Part of a small language model's weights.
Size: 8 layers, 5 heads of 64, 18.1M parameters.
Each number is 128 + 32 x the weight over its row's rms, rounded and kept within 0 to 255. Layers, rows and columns count from 0. Numbers have three digits each. The size before them is the row's rms in percent of the matrix's.

# layer 3 MLP gate, 1280x320, rms 0.138, rows 247-383, columns 256-287
104:135121089183119104068139156127138078100173192079182106130121152120158164202189110154109178161152
095:096149143095118123118119104130191228089073148136140165158178120110115136246076165075143115157108
099:110130157119142117113151068164136098148106184140127132144153106165131111129113177186158108125138
106:145126096172129154055115118076083143151164106149148139102070137145166099101112179152135156161112
100:081148124110143123166154176125148158154120148114139150132140156152120153087133168061140186119158
100:097118120122145136082130103159093150140117137130113112124152117127152144113102118113149124118194
092:101136137080119127126159124139113144126152136118167121053118107094087113134186095129194116079120
103:154200086166153185121119145098136125141137098099087141129204114104095070117158097142114133080182
098:107136161139156088190165203213162132141108131152096165183132092092138102136121114117144176182124
102:169074130092097136127147149096070154117121167147161069204133106136105113145137181078081135156085
096:125136109119117123081131171152125150155113111102170137158165170136194088149135084125116129179150
101:101085098133133106135104166129121134128195140160163169140155132156147122091147138058140083160111
107:074109145081131046159055108110160129137115148072176115120193124112159123103118139124146152147067
104:092145116080123135149187108115159112167093111104168130086073111107141142090139072085153128138145
105:130124121128164057149111112155115109141136104059123079181137193112143114119129169153102115104158
102:148050136096097125158124112155133101140113133124148159152139106120115133138148182132153202140102
104:125209120173186148131097167182136156132112143131123098160123117094146156132108080180111146137148
110:077184169110086109130070105116141126194131067111134104157167162121057127091148160130150144156113
099:132092133162132131134154129143099147137135073133138105147089128084084113085152135185088101141075
097:148124110181118157139176042122176096098101102111135159126182100175094122129061110063192095139167
104:107115101137145090102132157162060170139114165147083186150112166116070098110131152130134136114129
102:138144152111112106101134173125162112099113146120162095126145162115122154140138118129066137148143
102:148154130129140090099131170148128156155129152169082155144111109110190130103098142105075113130099
102:149148137122108171126123121067147108135157120110105170162084143147171132097167136095148174096128
109:111168154140109095134096104111148160119156124155111134151141103168124077064163080116121132111129
102:097089148175129188129070134201129164177141127115126073180130140128145099146131172114127085096109
103:085123087179136094165137132120142155109093100076144083116147188041074143136135082100094158166117
092:085115110135113139130128090142068128120138108134126074115123131079182124136167122100076150117168
097:107133095147131158081100086102111139179163082099138068066123137180143065136200123144087134162098
103:209143115120140052113137147082115099163109147162117167024111116145163132105139125142115091117146
100:073196131124159115098154125131090143164083151117078171129097134104146073106150099090088128114051
097:126116132112134105162158125133104073158105075107154122200099134111142130141128140081121139139181
103:171167166120063122093167138148115123180124125062173102114129175129152151143161151137097171114111
100:112141117172113131159093123162197114136161136128100133179084097113124184126150156154172096124131
098:085099049139111166063154117093134137125172096162124143096030144128184127116160126116077167079123
098:086097138117140139126130081083087130189106165134066094147148126180063083155106156127060117132114
099:158125087098204127145124057084141158135192156112120117142165148103132035146115125102111138113129
104:108127156095161102122115100173158138173111162084122092110134104116134172050096194108126175150181
102:123135081154153111093096149172115147136063123147149121082106117089165093122116140091099143129131
100:131104083114162154192123051107125165131153166204110179114124180150185097132130151082084131125188
103:082143117200176095156095112142194105155110116125060087173130146170120083170121165122170090105131
126:090128094167123117151097143099069083146128135150123161121125100094106176020198134087144105101107
099:148198196184067173091185146112126155168153109075160145154158093086157109136120178122099109127155
107:068144116106140095083140113120128104148116128136162130100125126162177120159097162125114177195098
096:115110112098088159165151136065170097110136090158130209138222149097102100097131153110099134163105
100:170115159131146157108146152152168090142161147158171174118051134109144119108134121111037156239029
097:124155114128129078142093130141151149105124089117119158142089098097220123107165122107127112100071
098:131183130112096120122064148087155128132085127177159170113130128152156183125118119093134172150066
109:195118123152111123121148114068196103142043173077177169212118162105184124160099148134107085105184
102:103124160165135054199147147094089082185102139049168131213195103093149149082083150118145115135105
108:125129118154155134098134171144106180166104101101142089143127164110136131175120213112074164161129
104:097115125102111061156165138164083127165145108203120128155084093128126167123166111130147129114145
102:099114135161090164086130130136075144105127144108077168170172098150094115097101146174101082132137
102:183129087178089103083161189146104074168155103118101101165110127162122132118084139100109117113114
099:148180137166114123152082116146137117106134156197130158154157175166047077104156122131083178165142
103:142140070150104140125134090144169121090142123088130102161171123153153153117131147141104137192073
099:136130091052149138131128110114133115134123178128167122183126182145131171136140128145138075097105
104:168127112167146152100129091136108130086138093161119147132099121108149068144116194112112142143150
098:117128083091110099108183124144108067106173113129093124103122082180115155109182121085161109105209
106:114148177123103049133106089083147118171106106085133156158149111154173094156141171034163117129130
103:119084163092134154122069119103116085175139137146112147139077169121142141154114078127088105061144
094:087097069117114072087076167153119130164081095042168184155145179133126080117118229081140081163097
099:079130143078136133173127134135143086154171133175105136122118169146131128180190117136126153070125
097:175133184164067107121118108096161096107102141127152155115174141188142121067120130106108149128125
097:182158141075154163134140173140125149058135086164134098142084149102124133132148184152103077089164
095:070126081123085153155146167158173150108047131189129147133174109123129092099129128135115103092164
104:106137203131137115126135070116130084073163108121131179104092122141153103087132147108151074120135
100:128121168152142147140095099102180153165155179138146135101141167112096070137156123133208002156095
097:110126157140076170143147153096146083174109132160077094082128137128134052095197144105171083171147
094:107123177127107057133114168106126123117109107174069147135173200103166059149072127073129152093151
104:117134096154163117180141113138072140123141116126138132115138119131105098109121114090107198139111
093:139180131119143097139095149096120116127129169134104123119179168067086118141074136124112120147130
100:128143099081163132129061095135186125138140137126122176155122108141146174165103061166116141152178
102:145165168094157094135114091124128081127111137179093106154112095060132128135163080109122112113141
100:108212097116163109136103189141061172180103169146133149146102107094148142130201146143165122134167
098:112184156119114144136103056188105204100100172090117105075135099135161160097044145181108071119168
102:164087101155134121081154117074124114143118175104201147217131175136155128137110155139120132115134
100:131138118175095122078132175108120121169115108131157140106153113108077085111230161187088083142108
102:127043133155108135155124154151135130098072105114142114126117152143172121123099124085110110136102
102:100158098148138109103127142167079155095134107184121147068117084109115129154155103163122166110153
110:090175180123161088101108073130133169181108157062203177107148229086075092070068154118131119108150
099:126154132116093186119117168099142153115144123111138104127053113117140173124142121186117157079076
097:140127162104163120072048132132135121067159089130186147143082095105103126115215095139154112063100
104:116119167116152068128162113153109127135108119117123129120113192174088156120125137091088165133099
103:143146077136125163079151137097130090132080133121142118198129108149159113085114156135080106074150
102:092104085131133135114106152156215135128117129173107144055154183160136160175093135142087095171166
102:080178131147161099105109151128101124113083136130139187163158088170120175090107121145173121093132
104:127128101073146108138135152109138095114159104092141142183156113087200135105065170073105109154179
106:120084185111158118135134140117106177115126100100139131158139164134110132064129129131081070135179
108:148094109161099102074086152098153141142139151122170156092086085062159107135133116184104125128156
099:110203080186114156137150128178107138150117103081096159113134132122162102128093098169089105166127
096:155103148155134134117106103068140085132084094086154153129140120172094147079138158167123105124142
097:117111175147113140097145099107178144182144061207151121108146134137133122121134103121127106117180
096:112133136112162092151098184071176210121140125169150130099099089109104176143094112146105127123136
101:129103105157110148133080129122131119098159185119092154150102145082123141065103127086127169190082
096:157169154080193167121123163041118113137112094126180099145136127132167170100143164138085155127144
096:089145106082171106161130150161134124141158135100201113113150127087085141157159153143120108140077
096:162119147077104074190110179102149067140126105143183172116115094100127095167131107078129124107119
105:108173118144118176143105147092133079124154136116173138137139165123093137117170160166119117141110
101:123115096116112085122151147102134107118160163097084129117094191119154142140089121160159163135174
101:044144130097138165097127096113102169141157154096137129095090135181090082136146097124110130114125
096:094170100082131120143153091141097135140105150104129124106127137093092185119117212060116156172089
104:157198142251174079097149124187137130078142156150089102117121135108134136143107128199147135098132
098:167114088111116125153063139180115174129110128214178178095126112159097142100153099192069143132197
099:097168116173163142149114128119138150108137184102111171085127154176164090122160104143052107177098
103:196168149153144165107108110143152077152141117171100136109168165134137147136112101147107156179147
098:088102090085143130152187156134105164091057169192182122142127122140095076055144147133135132141118
099:163097105110147075126114130150107119145078060104194116137135143164120136132195181154067125104119
101:135143089122112132166056082097079034145159120111144107088105069163127159105128125109159078104133
104:146149117137160157136133127148169138160148110092139140180121069109092163157100089088090111166142
093:158101118151178075143132110177149088073092151154106147104175109107165192098091118106123086112137
096:029153084090166110146137105143132136097126142126128126105101137129204142145156134119171109101128
104:195109155153119116143068093116095087151122095110196129165193095117114163085131092113127120120134
103:155148103054198168130086127111098117134147191126138120145150140142162154113148115093128146149174
105:154130115130154145139083132139154094173207131117113100133139086104149099129121177101169108152147
101:149120106102126111115140134126103080083086099086174125146169165135123147129099137110096125170128
102:152112096132142143145154123093155075117103099103115151072148128086155103165125133169111128160125
099:129085151137146208119145162074134131128117109119119122051071153095157108044127129113090060120129
099:118122136201102169095194101107130095163095112149166103133157044160152062138156161142077138140114
094:174100100124143115097113139138178097135112115134119130077117135111074143124133158104119125153174
105:112116132103164156154038101092176113126140056180153159160119088172085075081144141110099151128154
096:136126152144159107149085071080096117148145132043140146151123141145127129147181065102147141145130
099:135136116166148084125086150128174126140096158113104088114199152104166131181117104138091160151145
099:054114113088087150109135150149184136093183110158178115155147125162156161103154169150135083180130
105:131168135045130045055104127125115114128133089096143133133163094137178135125132080145108108144159
102:091137172115173121137146057110132112112154160133114096158152139101102146133155090093123179074100
101:127152169067102102126105159116128115121154152148137130132183083125078161073125129170135081184154
102:100167165128107140205105068151109091160109112109114118188145129094129156127160160103114093100141
109:086122103135192152120131111177131091085156122134055135130123117083053104153141119121095111128125
096:156083113130135145112112106046120159074145137126156130131136080157075104158129166191078162161107
099:126207171147095165128125091098133076136092117096112144129153093140077142111192021108151103132128
101:117066137083160107143122131121131150157135125128129124119131078149106051112138113183068151132090
097:146162099084163131146109130133153124062185143088129126135102098125144080112094138124098152122205
094:104130155135079079081090126161107107130174126143113192146138117136163149144172094041111141142139
100:084114190172157142142125086184156083132173154179121186155111192152133116147143064078117165193125
102:079148152117125091143120161111070097108105138141141138129077129108089046108112115103094156103143
102:106201136132135147101125129089136180157142113047127128135170049134139133128117146078112138084138
# layer 3 MLP up, 1280x320, rms 0.137, rows 247-383, columns 256-287
100:118079154145148117106124152123139168182127131101140150164122115158152112152122113080113127116101
098:177114101096121169132139124106114123206161128121134164177073079124138162108148063160145154186129
098:128141123090067130132173180137083122124132102167085124114100137163143173126182115201150132107184
107:122105129112178123129089098107124105184080108108090156106143155136117121145179118145057120152110
106:128106088136174104143192183156146149138158142109098151135154112039188164117123175158090121168142
100:126128119114142118167143073099103178076162143172149124081144155140063114088112115111178093077178
101:152175157160085115117142118127109087088140090165055095122118106142105126211118158163163166142066
098:137171121167175125188137102141115147122143109095176068176144110106152185140113129139107077156060
101:125118144159116170183181130128145128046097104085124062123150156124169162095079113132107130120090
096:144110162068136174182109153095112167111077125170156116196123073155170170097102227112134184151089
097:160111163094107070079093123154201121137163113165138075140126108117140132163131150144132136165154
106:143127188146135179091180164116151087149096122124135102087133112135118091066146161088117107174065
105:117116132145140133093095140112174098147208048138178126099172105139079164110095105143147091163118
105:120117113134182133092114134116056161099183151180167138055107164115120136123097110139129141128155
098:100136192149115147132164172115144131061120159117170136137179170125168151078174122143087126125118
099:174091129128096103114108152087121165108109131104111151137083143129160146056161096170094127066121
106:108157130092130175155120136126094124108164167102124163097105154107117134122103097138114122119144
105:129068160142092104108128131141184128128106123156124129153169146143129161084100133112107110145130
097:109163108089097126131090136076163111103097125089128183170125186194133177162146128121174163122127
096:145142116092143127133096108153095198143152176091084116113054139112142156103098130102115056139125
101:110133095142072176097071159147116118138146197140126158147123143141094086072140116131148135092103
100:139100171090120151118132153106131111125123138137104134129086094060180119080136103141108080119152
098:080191158151138100111138141112136097102107134189103068131102143115183091058143087119057146173125
104:104156112133098146120162157130127088102145113125122074111067100142102142171106104118145086134175
101:084128129209074138144124117144042127147084096170139114111149179169142130154107123132182094128146
102:113130148127027199167125166102109154151062077036107135139105133130103090121121085170134132156153
102:170111141108137091162134153143105127135126139128065140130075094179174087151119160217104156107174
094:155130127195060188098104106129106140125119131148128134137133128135141178091106114154107115084178
100:144070192128129142109126131112140158113190204136127112164095151196151104145161149125136074170140
105:145101131167152113124173103130168106180116149132184150122168175095170146084076096165069131141103
097:180090081104119141091127077164085139157121131158102173173137132174204126111152097166094142158138
094:123184102085190182128073098201120137133089161177059100126146118091147155156183156163122140057173
101:133122091112130130136143119116164092132114070152125101151151111152073164131113167160063097162156
100:110136143101116125180134133080156101181101140056102134127063124209155104122183077143126118147134
099:117142152129120136172103133135120116140049191139152180073122133139165142146170110144092134115145
094:115212158112173185066152116084068088100164170056156156121120144106164076121100118090086181145111
100:152101166150106134161142124170075105187148113146164099133125166112145119125084097141146131135133
107:059143098084145141102148132106124187133129104105095109086118147080100097137112094112189111083129
099:119123109181108116140138209105180179079172115091152157106132083120126117136131138132132101154138
098:148118159126120168100185131091110129129097120122183098137150065101139141124123113140075109117127
100:146115093155134062115086103172103100157144091159149070105092116118132162143127144145141163168132
129:139124124101139122182153165096078137068142152085124114143118152109122156150122096112121108181093
098:145114184080143136125137109145095133080110114072137082132076121129132138108107146100110117173140
101:149026132095189129154093109105143193128115138137153139138149151103130166108185069110166100130160
094:130159184132103164118146128155119087139127126128125112113167144131127147175114171130139202122055
100:136101132095111094117150152092117105121081114059097118121179148106158088198091159140120139108130
101:113115149133102082147125172133084108118129111136104144102153142180070159169161159172161182130083
099:131163085147127113092155151143116115137141075114140173174151070176130141168141161126095106112164
103:116132141105145154069114110179129128141156084156102114156133145173150162193083093087188165112114
104:089164110137144067112136118143199090072085093137130149063174155159108124061055146047101155114127
104:043159145157097157185176134100074157129099122080151110111086078148161131134119127148141096108129
104:136224155151152185127094147202067110132049130098136070168157152111102092157146099110160143098156
100:143148122168120111127129166102162126169135086178109086089128168151174132174166172123144164150072
100:159100103165140127114119107132133071144117112116133118110179127108162177107105139136182111111221
098:181100105127146140046095158147139122119180145132133159122118145136104093083165124138117128161084
100:132145106108114085098138147105116103113122088095156080130164114173181111110162134100204149080123
098:102165083113150163131114071122139126138148102155221127144192128174167114120173090133177108150099
102:151083097175151133109192137136170091139097124157173153124131162096143136135165112104082100118123
099:145134115098101143090123068113128085139143120115049175124110128186144073109085150098144193203152
104:115091078073108140150144100106174118089220180133150170173156198108147092110138137126150060137075
101:169112114114142145182151101044143095111121101153057138094068121153128146126163156092048093103137
094:116191114097095082122077097168127143103149105091156150098110138180136122149136180111093069148151
091:124097163130084104158176148177154156137129162081169082094155087126100171150110112161156151130067
096:134130167104090078106126151105130189139202109114164095153146145154151168150110152132092107082084
101:109125092188128119138136174147145106117116127178148124203185117094142137094140131178090110140141
102:123112102124143040091131161128154130134195127149212080117115156191100179142130080093101146095117
108:145158130147088154089136126106161187118141157107088169083187189101124165107138087131138153128118
101:152153136131134083137160135106166124172122134146159155148165124079181150140092140140123109164101
099:115077105158157143106178094112073126070129162135082092118157135110135110141154112116083158169095
091:106126184054100150153109145133101142127126159066114155093196171074096164120123086093155124118171
096:110099167143094088083119090121142168095122109079136135134141139101159095067099111079105118075169
095:093103141045121070106186155175145154136110161202165140135080160158073139153118134141121093112118
099:162101097113107093106130154133096109117143146138147105150129179075143143119128151118157133114143
099:214117061144174171138123121145192168133101058090122173186095127175138104214111125129122100103164
101:167122123145140143176126160147117152129130124073104135109164123139076083093106116153143173057099
099:157120103136070127151055125115155137095136171155141101171122161154157155164096162142170140175128
102:109102160139113181101144158112103115147136092135154157167154138102103121130107139070084165135089
103:120123140108099084071153125084109142115130174077087149154087099188166148145143165227143181121158
103:085104107073076155102109140126162069111088138127148115081074118125119176128122151119132102124123
104:142112156127165076076239124127147131112103190140102156135139107114202087136181174181134138165160
105:132165112090119055143120104072097142144107115153160102122141067175138133109089207132135123111114
105:088144096070150152144096128088237150122143080122106161150147102061113158151106151130120141090124
100:135184164176130095119197116108141151163146153132106157157117076116120138123133118144161148147135
098:132123107111132138129107120148067130125131147143126131146134116111124145114140144161133106190128
110:140140161154182155097172103141082168135133105147104136102123135160146088131097091103136103120138
098:099113153178175146172102158088159070143106112149061163093170120177117126120113069090081067115068
101:160152102058103153138121146083105115132055120159186149134086158039105153160118054063121140157090
105:146085099134083181104084099146108092119040136094096119135105176145137160151120095151089107162088
104:158127149096079168130154120128159138112120083125081122114138064150097133123131133131124069097130
107:119152061141141145008118175052131164133149160098144157106150148113094173142142070119137128159152
103:047102054086168053107108118143133121105059123126139147148122128189139101131108104120144123181103
099:113115116117143169143088103123169156090092143071137204189135128071089150098128094072083152213111
103:124127103115151131146076145101156089162183117137178162119141120157130158121147085115128145144118
099:111072146075106187157129137156134108141092123118126096161091169149164145108079188094147112132105
098:064089117110159183177101136115098134106156117136157094202127089120134038145141173128151104121134
102:164130126173140045149132123134103121065119204139146108104112117159097124101094149113140207122134
099:099117149168180109095149081130136173121143132098123109143055084125096138134117128090157096112129
096:123139138117171131104147202119155093174171134172140132101164139157186148140120161137152151089161
105:142114093150066120139117097120202117151169123155087124143162112133153119198116191108185163098132
103:107095122138163085123154176167100125176153182221131085152157196158117155106132175099115130116100
098:127117152105119112086147126095116144133139124105160141131210133083184116093150107180112168135146
098:069148129139169137160099120065166122088151181188149122117130105100188100108115102136137131124069
105:113154140145139138117102129163043148053133134131121129147118141118136070174173133181117161118115
102:143139118092232115050155137116109132170131097097096114167114146088105133113145174175124136154151
105:139183165151100129135123160074136153111167134162097069146145118149172117165153138098132153152117
103:089125115134082139109096133111116152161214138097164133145196115096152146090093180107101094081153
099:062129070052145113174110131124120117163127180139130124063095134105142140125078119158075087182126
102:074171089077166112150094148126149093089152060198160105097186102180111154147089136102127054078164
098:127189133112085152140170117108127108136122182087091114097138145116125046061123073088119132078079
100:159095197125094140140108149142087203151166101133129111092169154100117138183128179079099111126152
101:161124154127119092100117135079142133123177139177139120108173146126051099124131128107078115167146
104:072147121121188126097146084069107153128107172141195119059139116155160150184095183173111174139102
104:136136125113108122126109140153146122127129097143133099165111143171195166147172150165154111144086
103:141166124172109141146137093161130120155101129094133095112132106093126119090119139170149063113120
103:092128068119155122144145117128092161149089164130152103108081153095110111133130132109162116127112
099:079131144146194120109120062164093123106119108113119105169145139140114083112168200091134096158153
099:073123126143085118081096149183178086040133068151141093150132110152136137087166119155122141164118
097:169104051153118197105098140136095082117216112112113133136149117151108161199098106129178176136138
100:146150170119102087143161152125103128180149137246097143154120122133188077122142141099209137122081
088:139132122135160099117153167137117128112165178133136109194112163163153125102129065065159139101077
103:118200181119148144107062110143131120129223141170115170129152134146091123114073118138038117121125
099:115141115192082133154038146156140122134135193084133136148107157086086145107127090110144086178149
099:083108101104150130118108133141141082160135133135127163160110087175171089159135146138178131117116
094:146123144140075158108121123144150151108129143126115175107158079192112107195073122155112126191183
098:092121200135092162154120128146163128099120146128078140118108139232150124104106079120129123098109
099:127124066105155167122188065142145143120139129120092114139126130213166162165123123078080194152203
098:144142089098048134144138140134193041148148157126181192119152123093139089127115111098090148091137
103:158189118121169179211115150192146093134129169136173137157119124101117150049126125096100090159106
105:155142121160151148128048107119147096139145123163149151176191102110147100134131155156130161115148
102:117156074110131147125111161154131151149114123115177042192134133122112130142147102160175121148125
101:089167094129155165123103147126112109126138104129125150159138120169142105138118172190067106191183
103:155079148090137110106182165114140151142161147110156154114131115138108153113169126116094159148105
106:118142123132176158162101159189085124089093149120134102143114158094082141158145095164128109100139
100:106130141188147108178157125131179106149133118133118100101082093111169135134096140076132137132125
099:098099076134109173132131110137172142151112162192138145145156127082128133197204065129082166119092
098:159150148143112130132149121118156165168099153148152137139093125203152144120127171150171088116111
100:078135093167103092153133167119109122123114185041138111135125107119084117092114134149163162061126
# layer 3 MLP down (transposed), 1280x320, rms 0.131, rows 247-383, columns 256-287
105:108100115132146176133126107099134134126063172150140129132113101131133165205109108078130162133098
094:135153169154129109117115124132128152077131123190145113144141134162031106113143129155061084112118
100:111132131110125109104146134148083050131164113147172117146182101109141181156175141130051117136102
107:139058132098133117177078074146110135143140084128159085107140138142149106087120118095131135146100
100:116140120149125172168092100136096152127180102150152086127152116180145124211084135136148123146165
103:141098145125149119141093132072108100172071197120117139156081133127119161054092187088146112060152
097:086195135123078148132140177115042121118113116148091124108142112125129093079133111119140104195134
100:119138095199158117100112096118163121141118184069087104115103142085165125106151144110203127155111
098:168143162127146151160133123130111149152143087158086100107133108177137086112120158152121151159078
095:155082203162122137115115108135153096069092145186138124112106132189126106146112120164083087131111
098:211095101143101203135187102105087163171116102165156111105145097134170148157049100141135154116112
104:150073153089122151174126167159097108141174144066122126133152158155184125106171157137112194175151
105:041145118169136079155115119128122119113143137083112119099166101059112156133126085162116166137081
104:155112140130122155206100140157092140166161113134108141124118163166153188133100126060112133067108
099:153066159098133169113137102137178068091101190124105034153185163054158170111143137128099076135170
098:153116083125162109137165139081152158122135099114113177165179181116195140156139157121088127127171
100:107152109102079110161117138146124123143131142127146098103143106143134091091071100138149034143133
105:182166172133090031093137126169054112174116126113131122129186118186096129129202154152120086151111
090:116100080117134162133117168102144178149095073125171103092199138144134134067097115103185093172153
096:130121105058128153137101083100096180163101086096124127142140161128151129059134144092098095189103
102:128119134107138110124214123125146163100137132092094127090178160081140097161187081154115120128135
099:114105124149180159159131146114142145146088102168149095078054183138104149116080170138130129128099
100:112135141111150116095097132076128076144118111124059103100159086113183131084120097124126175143099
100:133096134154104126103186145131118110080073129161126092091085144147112090142161119104093079093128
098:139066129098156127150110050154127113138133134128115118169057162109122140098115129111171163124088
098:108114137096124125104099120072108091147108120139101145071157121112132120108201147144096103147173
101:101112133080137117101155112160113109201070093140146080182147076142109134134155077098101103145047
094:117111084098126129163117115107152154143106114135126061072110139125112125139131098143073080144132
101:096076140122146060147119122180106133191154164169160104113158106151166115145115116122144099154150
103:159201145143150089134159095142159175191085131164119094116144158121143112169094146161129108213106
102:121153119119099113146151093122191120112122163174126145095120125115132108145138195098122091143074
100:117108162112153119111122147129115131111176172152133135106095099127107235089149165127203044093156
101:116087079159125144148137124099097155101111071134078124128093149095082130086147084075180158193080
102:078144213122149116104162099089118094099146146066095098101120144026170142134149119136136129083168
100:111111127122145129117087140119153154168113186127134198149176103082132120220106217134107114197178
100:177138117155112117119173143108104130115160142136169164163151090119118085153096113108111109117073
102:141144082093122134139112165123134184127125097161119142103102125164160105182158115139173092125065
104:112114057160128169157146123149115078039183119123139128205096187112116069142177104078140120153121
100:178169153152171185083213090140156188106111095177133104127133133167139121113091131173104113166177
098:061101164154152160091102170116168197114140176087175089116110131136140088178154113126128109202142
099:129141166107118128133091164120110134090089124142171127113087137144160087180094146076132124122147
117:149079081121100154150185106154090124109157133106139122075128121161076145151136088132120089125117
099:123167138235129076098123187138095159196121110161130153104134149123104146097128153159096073112106
100:197086119096172140122074150099113132101105129109109093075144157150093147093117135109147086160111
096:090142134142129168226179152119126119108149140107147078127109132189135104118174154141122138153112
104:156110159152032161101131152151109120138135144080186141170121134126148121179100119171128146137182
099:124114146181161117131194101151117100142161159158145119122121187175074095113123103172111158116078
099:140145058191159143078118086153095055120066150130109080162075055181191120145153106089115153073121
105:171177130118089133154136157124113145090134084134120189136081185120130105162110154107147206089117
101:113193101127132096072119113185174102066160123095117124107164101164142134097181148119066141180142
107:135136152116097173105120131065078145124059109104163111080102144103065124150106124130054088175139
102:158122149149106138084185079167135117114147132104115138097124161142058093121155139086160151126231
094:156113104144099129106155152149139065137090138103078091153200142087092116121197141087195123165114
098:089126090112163121111130081133170155123117171124123139141149112127156109122132155177081173088141
099:119178136149162162126135106122137119105126101119140088104094071148135104133162142148138150121166
099:069150131220049142128118122124105163057119140120172159106134114122149130159113153160162131083107
098:163128092126153155131100084163167116053099136135095102152148143131153118105090127132142103122126
100:096119083143155121104167120143077130090171107139161174106171130090161059230149120135115121079162
099:138147129096129144148143131133142109101147093138155126114115150153156136191126095154129185107159
106:078118102150115123133169130118147123095152139143170091147083153168082137147161133168114070090078
104:146168132156081139101117114066110079138096146058149136129141098093151141125156096178078123126114
096:119121117162111197188151086157142125095079136137125172081074116136119151125146070141094124155123
093:135096138091135152144105096080137130115097137100102079126075128094207135116125081121127153160162
102:113098091101104103148183138176069097159113107149138130133115129137125199140114104122081119138140
100:120091156131167129147156104133180170209161138162174131103136233080158168152112129105120106100119
101:139059092093153117177115150134119097120121114116095187109120113133088162119119176129121127088139
104:081119140079141153098104104124115124058174058146143176159144140164158096106125145049134099183095
102:125127147089163145099099156127124072131116137132173106187152078133146097158221139127086119150158
099:100079132161116103129207149108138090060169062069098173150124148146144125097143195113099188116143
097:120123050151118133119100158138144148142136100118107167119126057073125167077183141132143105122149
096:174094166146077122073119096109109117167143170116143157104152076113144082074118131101111109102139
098:128160142152081091138137122112146117119129117139115119148196136114200194086161108132114103116151
099:123075124204073145209091096166121131097120108126109115074056155157086129146184203120189126132101
098:122152152187141149100120115109116182094133110155145142121103120179118123124117090089146089091107
099:106111168121108111186097122150155128056116140126093199170146143078180096109169129067128138160136
100:184162120159122112169098149147127053089188148151135133128184153091098136115151134110163101140123
101:186098109177097157131155116129164135096133136124142100077158098126131129098140132074124097135112
099:067170141102104142146191131160146221068116115148105171124087044155140077157076096168110092070126
100:096160150089122172122209073086105058174090112116164195077109090109060120133136133143111193137131
104:148161156139079105164097137135121111112105125154096128109152110117120186073142170202059111155077
104:105133150162093177143121157100067172161161123118098128133145155127136156119064156125154135161161
103:115130162128120144135115128109106136152181166081121088174167106144138099181096093124083157116125
098:111086089133192118129126104085142142095172150086141139120148131103070109178093100140130137128182
100:134071106072140144076149122161139167147096142102125119194145173148164170100105108121099108130120
106:121142135181157164127172105116049151162098111161154140094178098150119090105113114147131122129173
101:142037077144109070148137158086123107148141103102145098121151132083125128120123101159059127141090
099:080214070103091117051156162153129115151150066105111131101138074125055100175119070130155124140118
102:134088106119130107112067141144088148125113113123133129121180133102105132175161138128109130110087
102:039144069180125162147144154127167181082111129137128173103174100106170108126126139135143108112125
106:147187106070096218133146175143169130074087120159113138193116150138120130097124119189134138198120
104:037157118119136142103166087143135121120123142102137128172156137196104149112149156102145128193084
098:151129125109076133116140145115099144078100110178140094105149134113110107161150145124114174125078
102:193165112124189144130145137129148152175150111100146123109135136115150100124135045150069154181175
099:127147131090158195089126108110091106102135110145156105145070132127158097117089139144195143099099
099:078176119134066140074176100126098113181134082176123160180146154111129124116132101171120157124115
100:135111159126111000119134149117156162105119139099113162154126095126159145133153147123155129115141
100:067142155133190132163185119123111140105138133156133149188140140081064143140099147159115130177137
098:162156102167211121172147161129103122094128154149140093075162164128133148175106126133109083144122
102:096106153127166154109113176137104134102091117135155179131099122117054090080141126101112110113154
101:095113094146116119151177162106121098112146101169174109202085173098162219160056174122120128138143
099:145140119081119143111150113096092102153133094158213148116162135108132116131113123195139126145132
094:173130103132152112145145124161118136188103135128122140127110169106193117144092186081145135192149
106:129176139199172094105139086173133159105141098158133163136139106151102133121173124158113127094123
101:142143113128123122184098129140142094107077126144111123146109104137083096087079143203142087090107
105:114110169166128154154097131126106104113110199143104127159134135098133111120198089101087126141111
098:114126124170163149125118168120166133158154119149121116105100161149113151092138092149057098100143
098:149100088166117107126158161084111131101133123087088150138136153128169094129126195138107098109083
103:086158131134162096093122092108132155144156118093110150157130113138132061076131075103070137062119
100:129108146128150111059076102129133058134129180111132097112102143160148128090126130093137153073173
096:137141094086172166152136153165137120176156090126110094114222140129112105114158094077117109134173
101:157113120146131064156107147103091172136142113093127159138114152176121086133144141124145186135150
100:128122110159122073124121168123108126129188135081104100175110113113079136176105179114117147122192
104:123097119163190136126140204182130155106120115203117091129120111013123080136148089110173083093124
099:074044110135087077099211115081096160143109141103127119066156152133113180152146114120126116157116
100:117108089120138088140137077097127074112122183125128086146127090080090082170121160183170137117102
100:085155105064182148119134131093108123147120056145109095148157138129115102076096190084153123167163
101:171137134106147145145127112125153063133124132077177091199150164161091164150148141197191115146173
099:127137119132100139078133080106128113082087086148121136118084119089170118149137102132062087152069
099:131125096146134113107113116076112087108255130126102192098132138127140138134147130119116148174100
096:152062105120178125097188115098127142132150153123178147173137158145179151087197059082140148146132
098:119117108075149090110083128070148119127146118090128068111131142108133188088110121183071089133086
099:109087158139117129116113145124166111133154181102162152164129139148128099090145140144107145204057
100:111128151151097107130117145138080115167139121158090135109119127145147146072141134126097122132098
093:118078170084139099152122180147066100198112147141111174165093078127121137153130143162165128150109
100:184088120166131120112069117169097184141086130141109141114089127104105108088089177080127109123116
099:126165109132135154085145124148197024165128173119128142132056152114106165121164146110104160087117
102:176093072132078108168089127096169142063118111152122120108135126166110117166098100087128120154127
101:124147170159152159087116178103127178120069092155086102135112117111137177097185109095120171119098
103:138172084098151156098078130185185081107161090097114164142132124103141067109152141169143143059062
100:190139149146129114107136181127127162143121133155183123139071088136145061165087108085146096140144
098:119142156144138166120084091106089173164073107163125112110133149131173139143108080155107157119168
103:132093128142074121097124143141105154131161089135158103073114081124120132084169177110182096091168
100:073129118202135116181186142081117144205140181141145142096185076085093208136117130163175156101139
099:122163172128111202117155165103123172151114180174185079129125115138144144099152120140110136094121
100:129028137126124099116155126173059160161098152162107165142115137108155203086154143130187109140092
101:138156116140138145125117142187126206140112151162141140154154145203162126141092141158192099064129
095:098174134138135111157125132154165118073138171100126098138129118147137148123069146119148155167167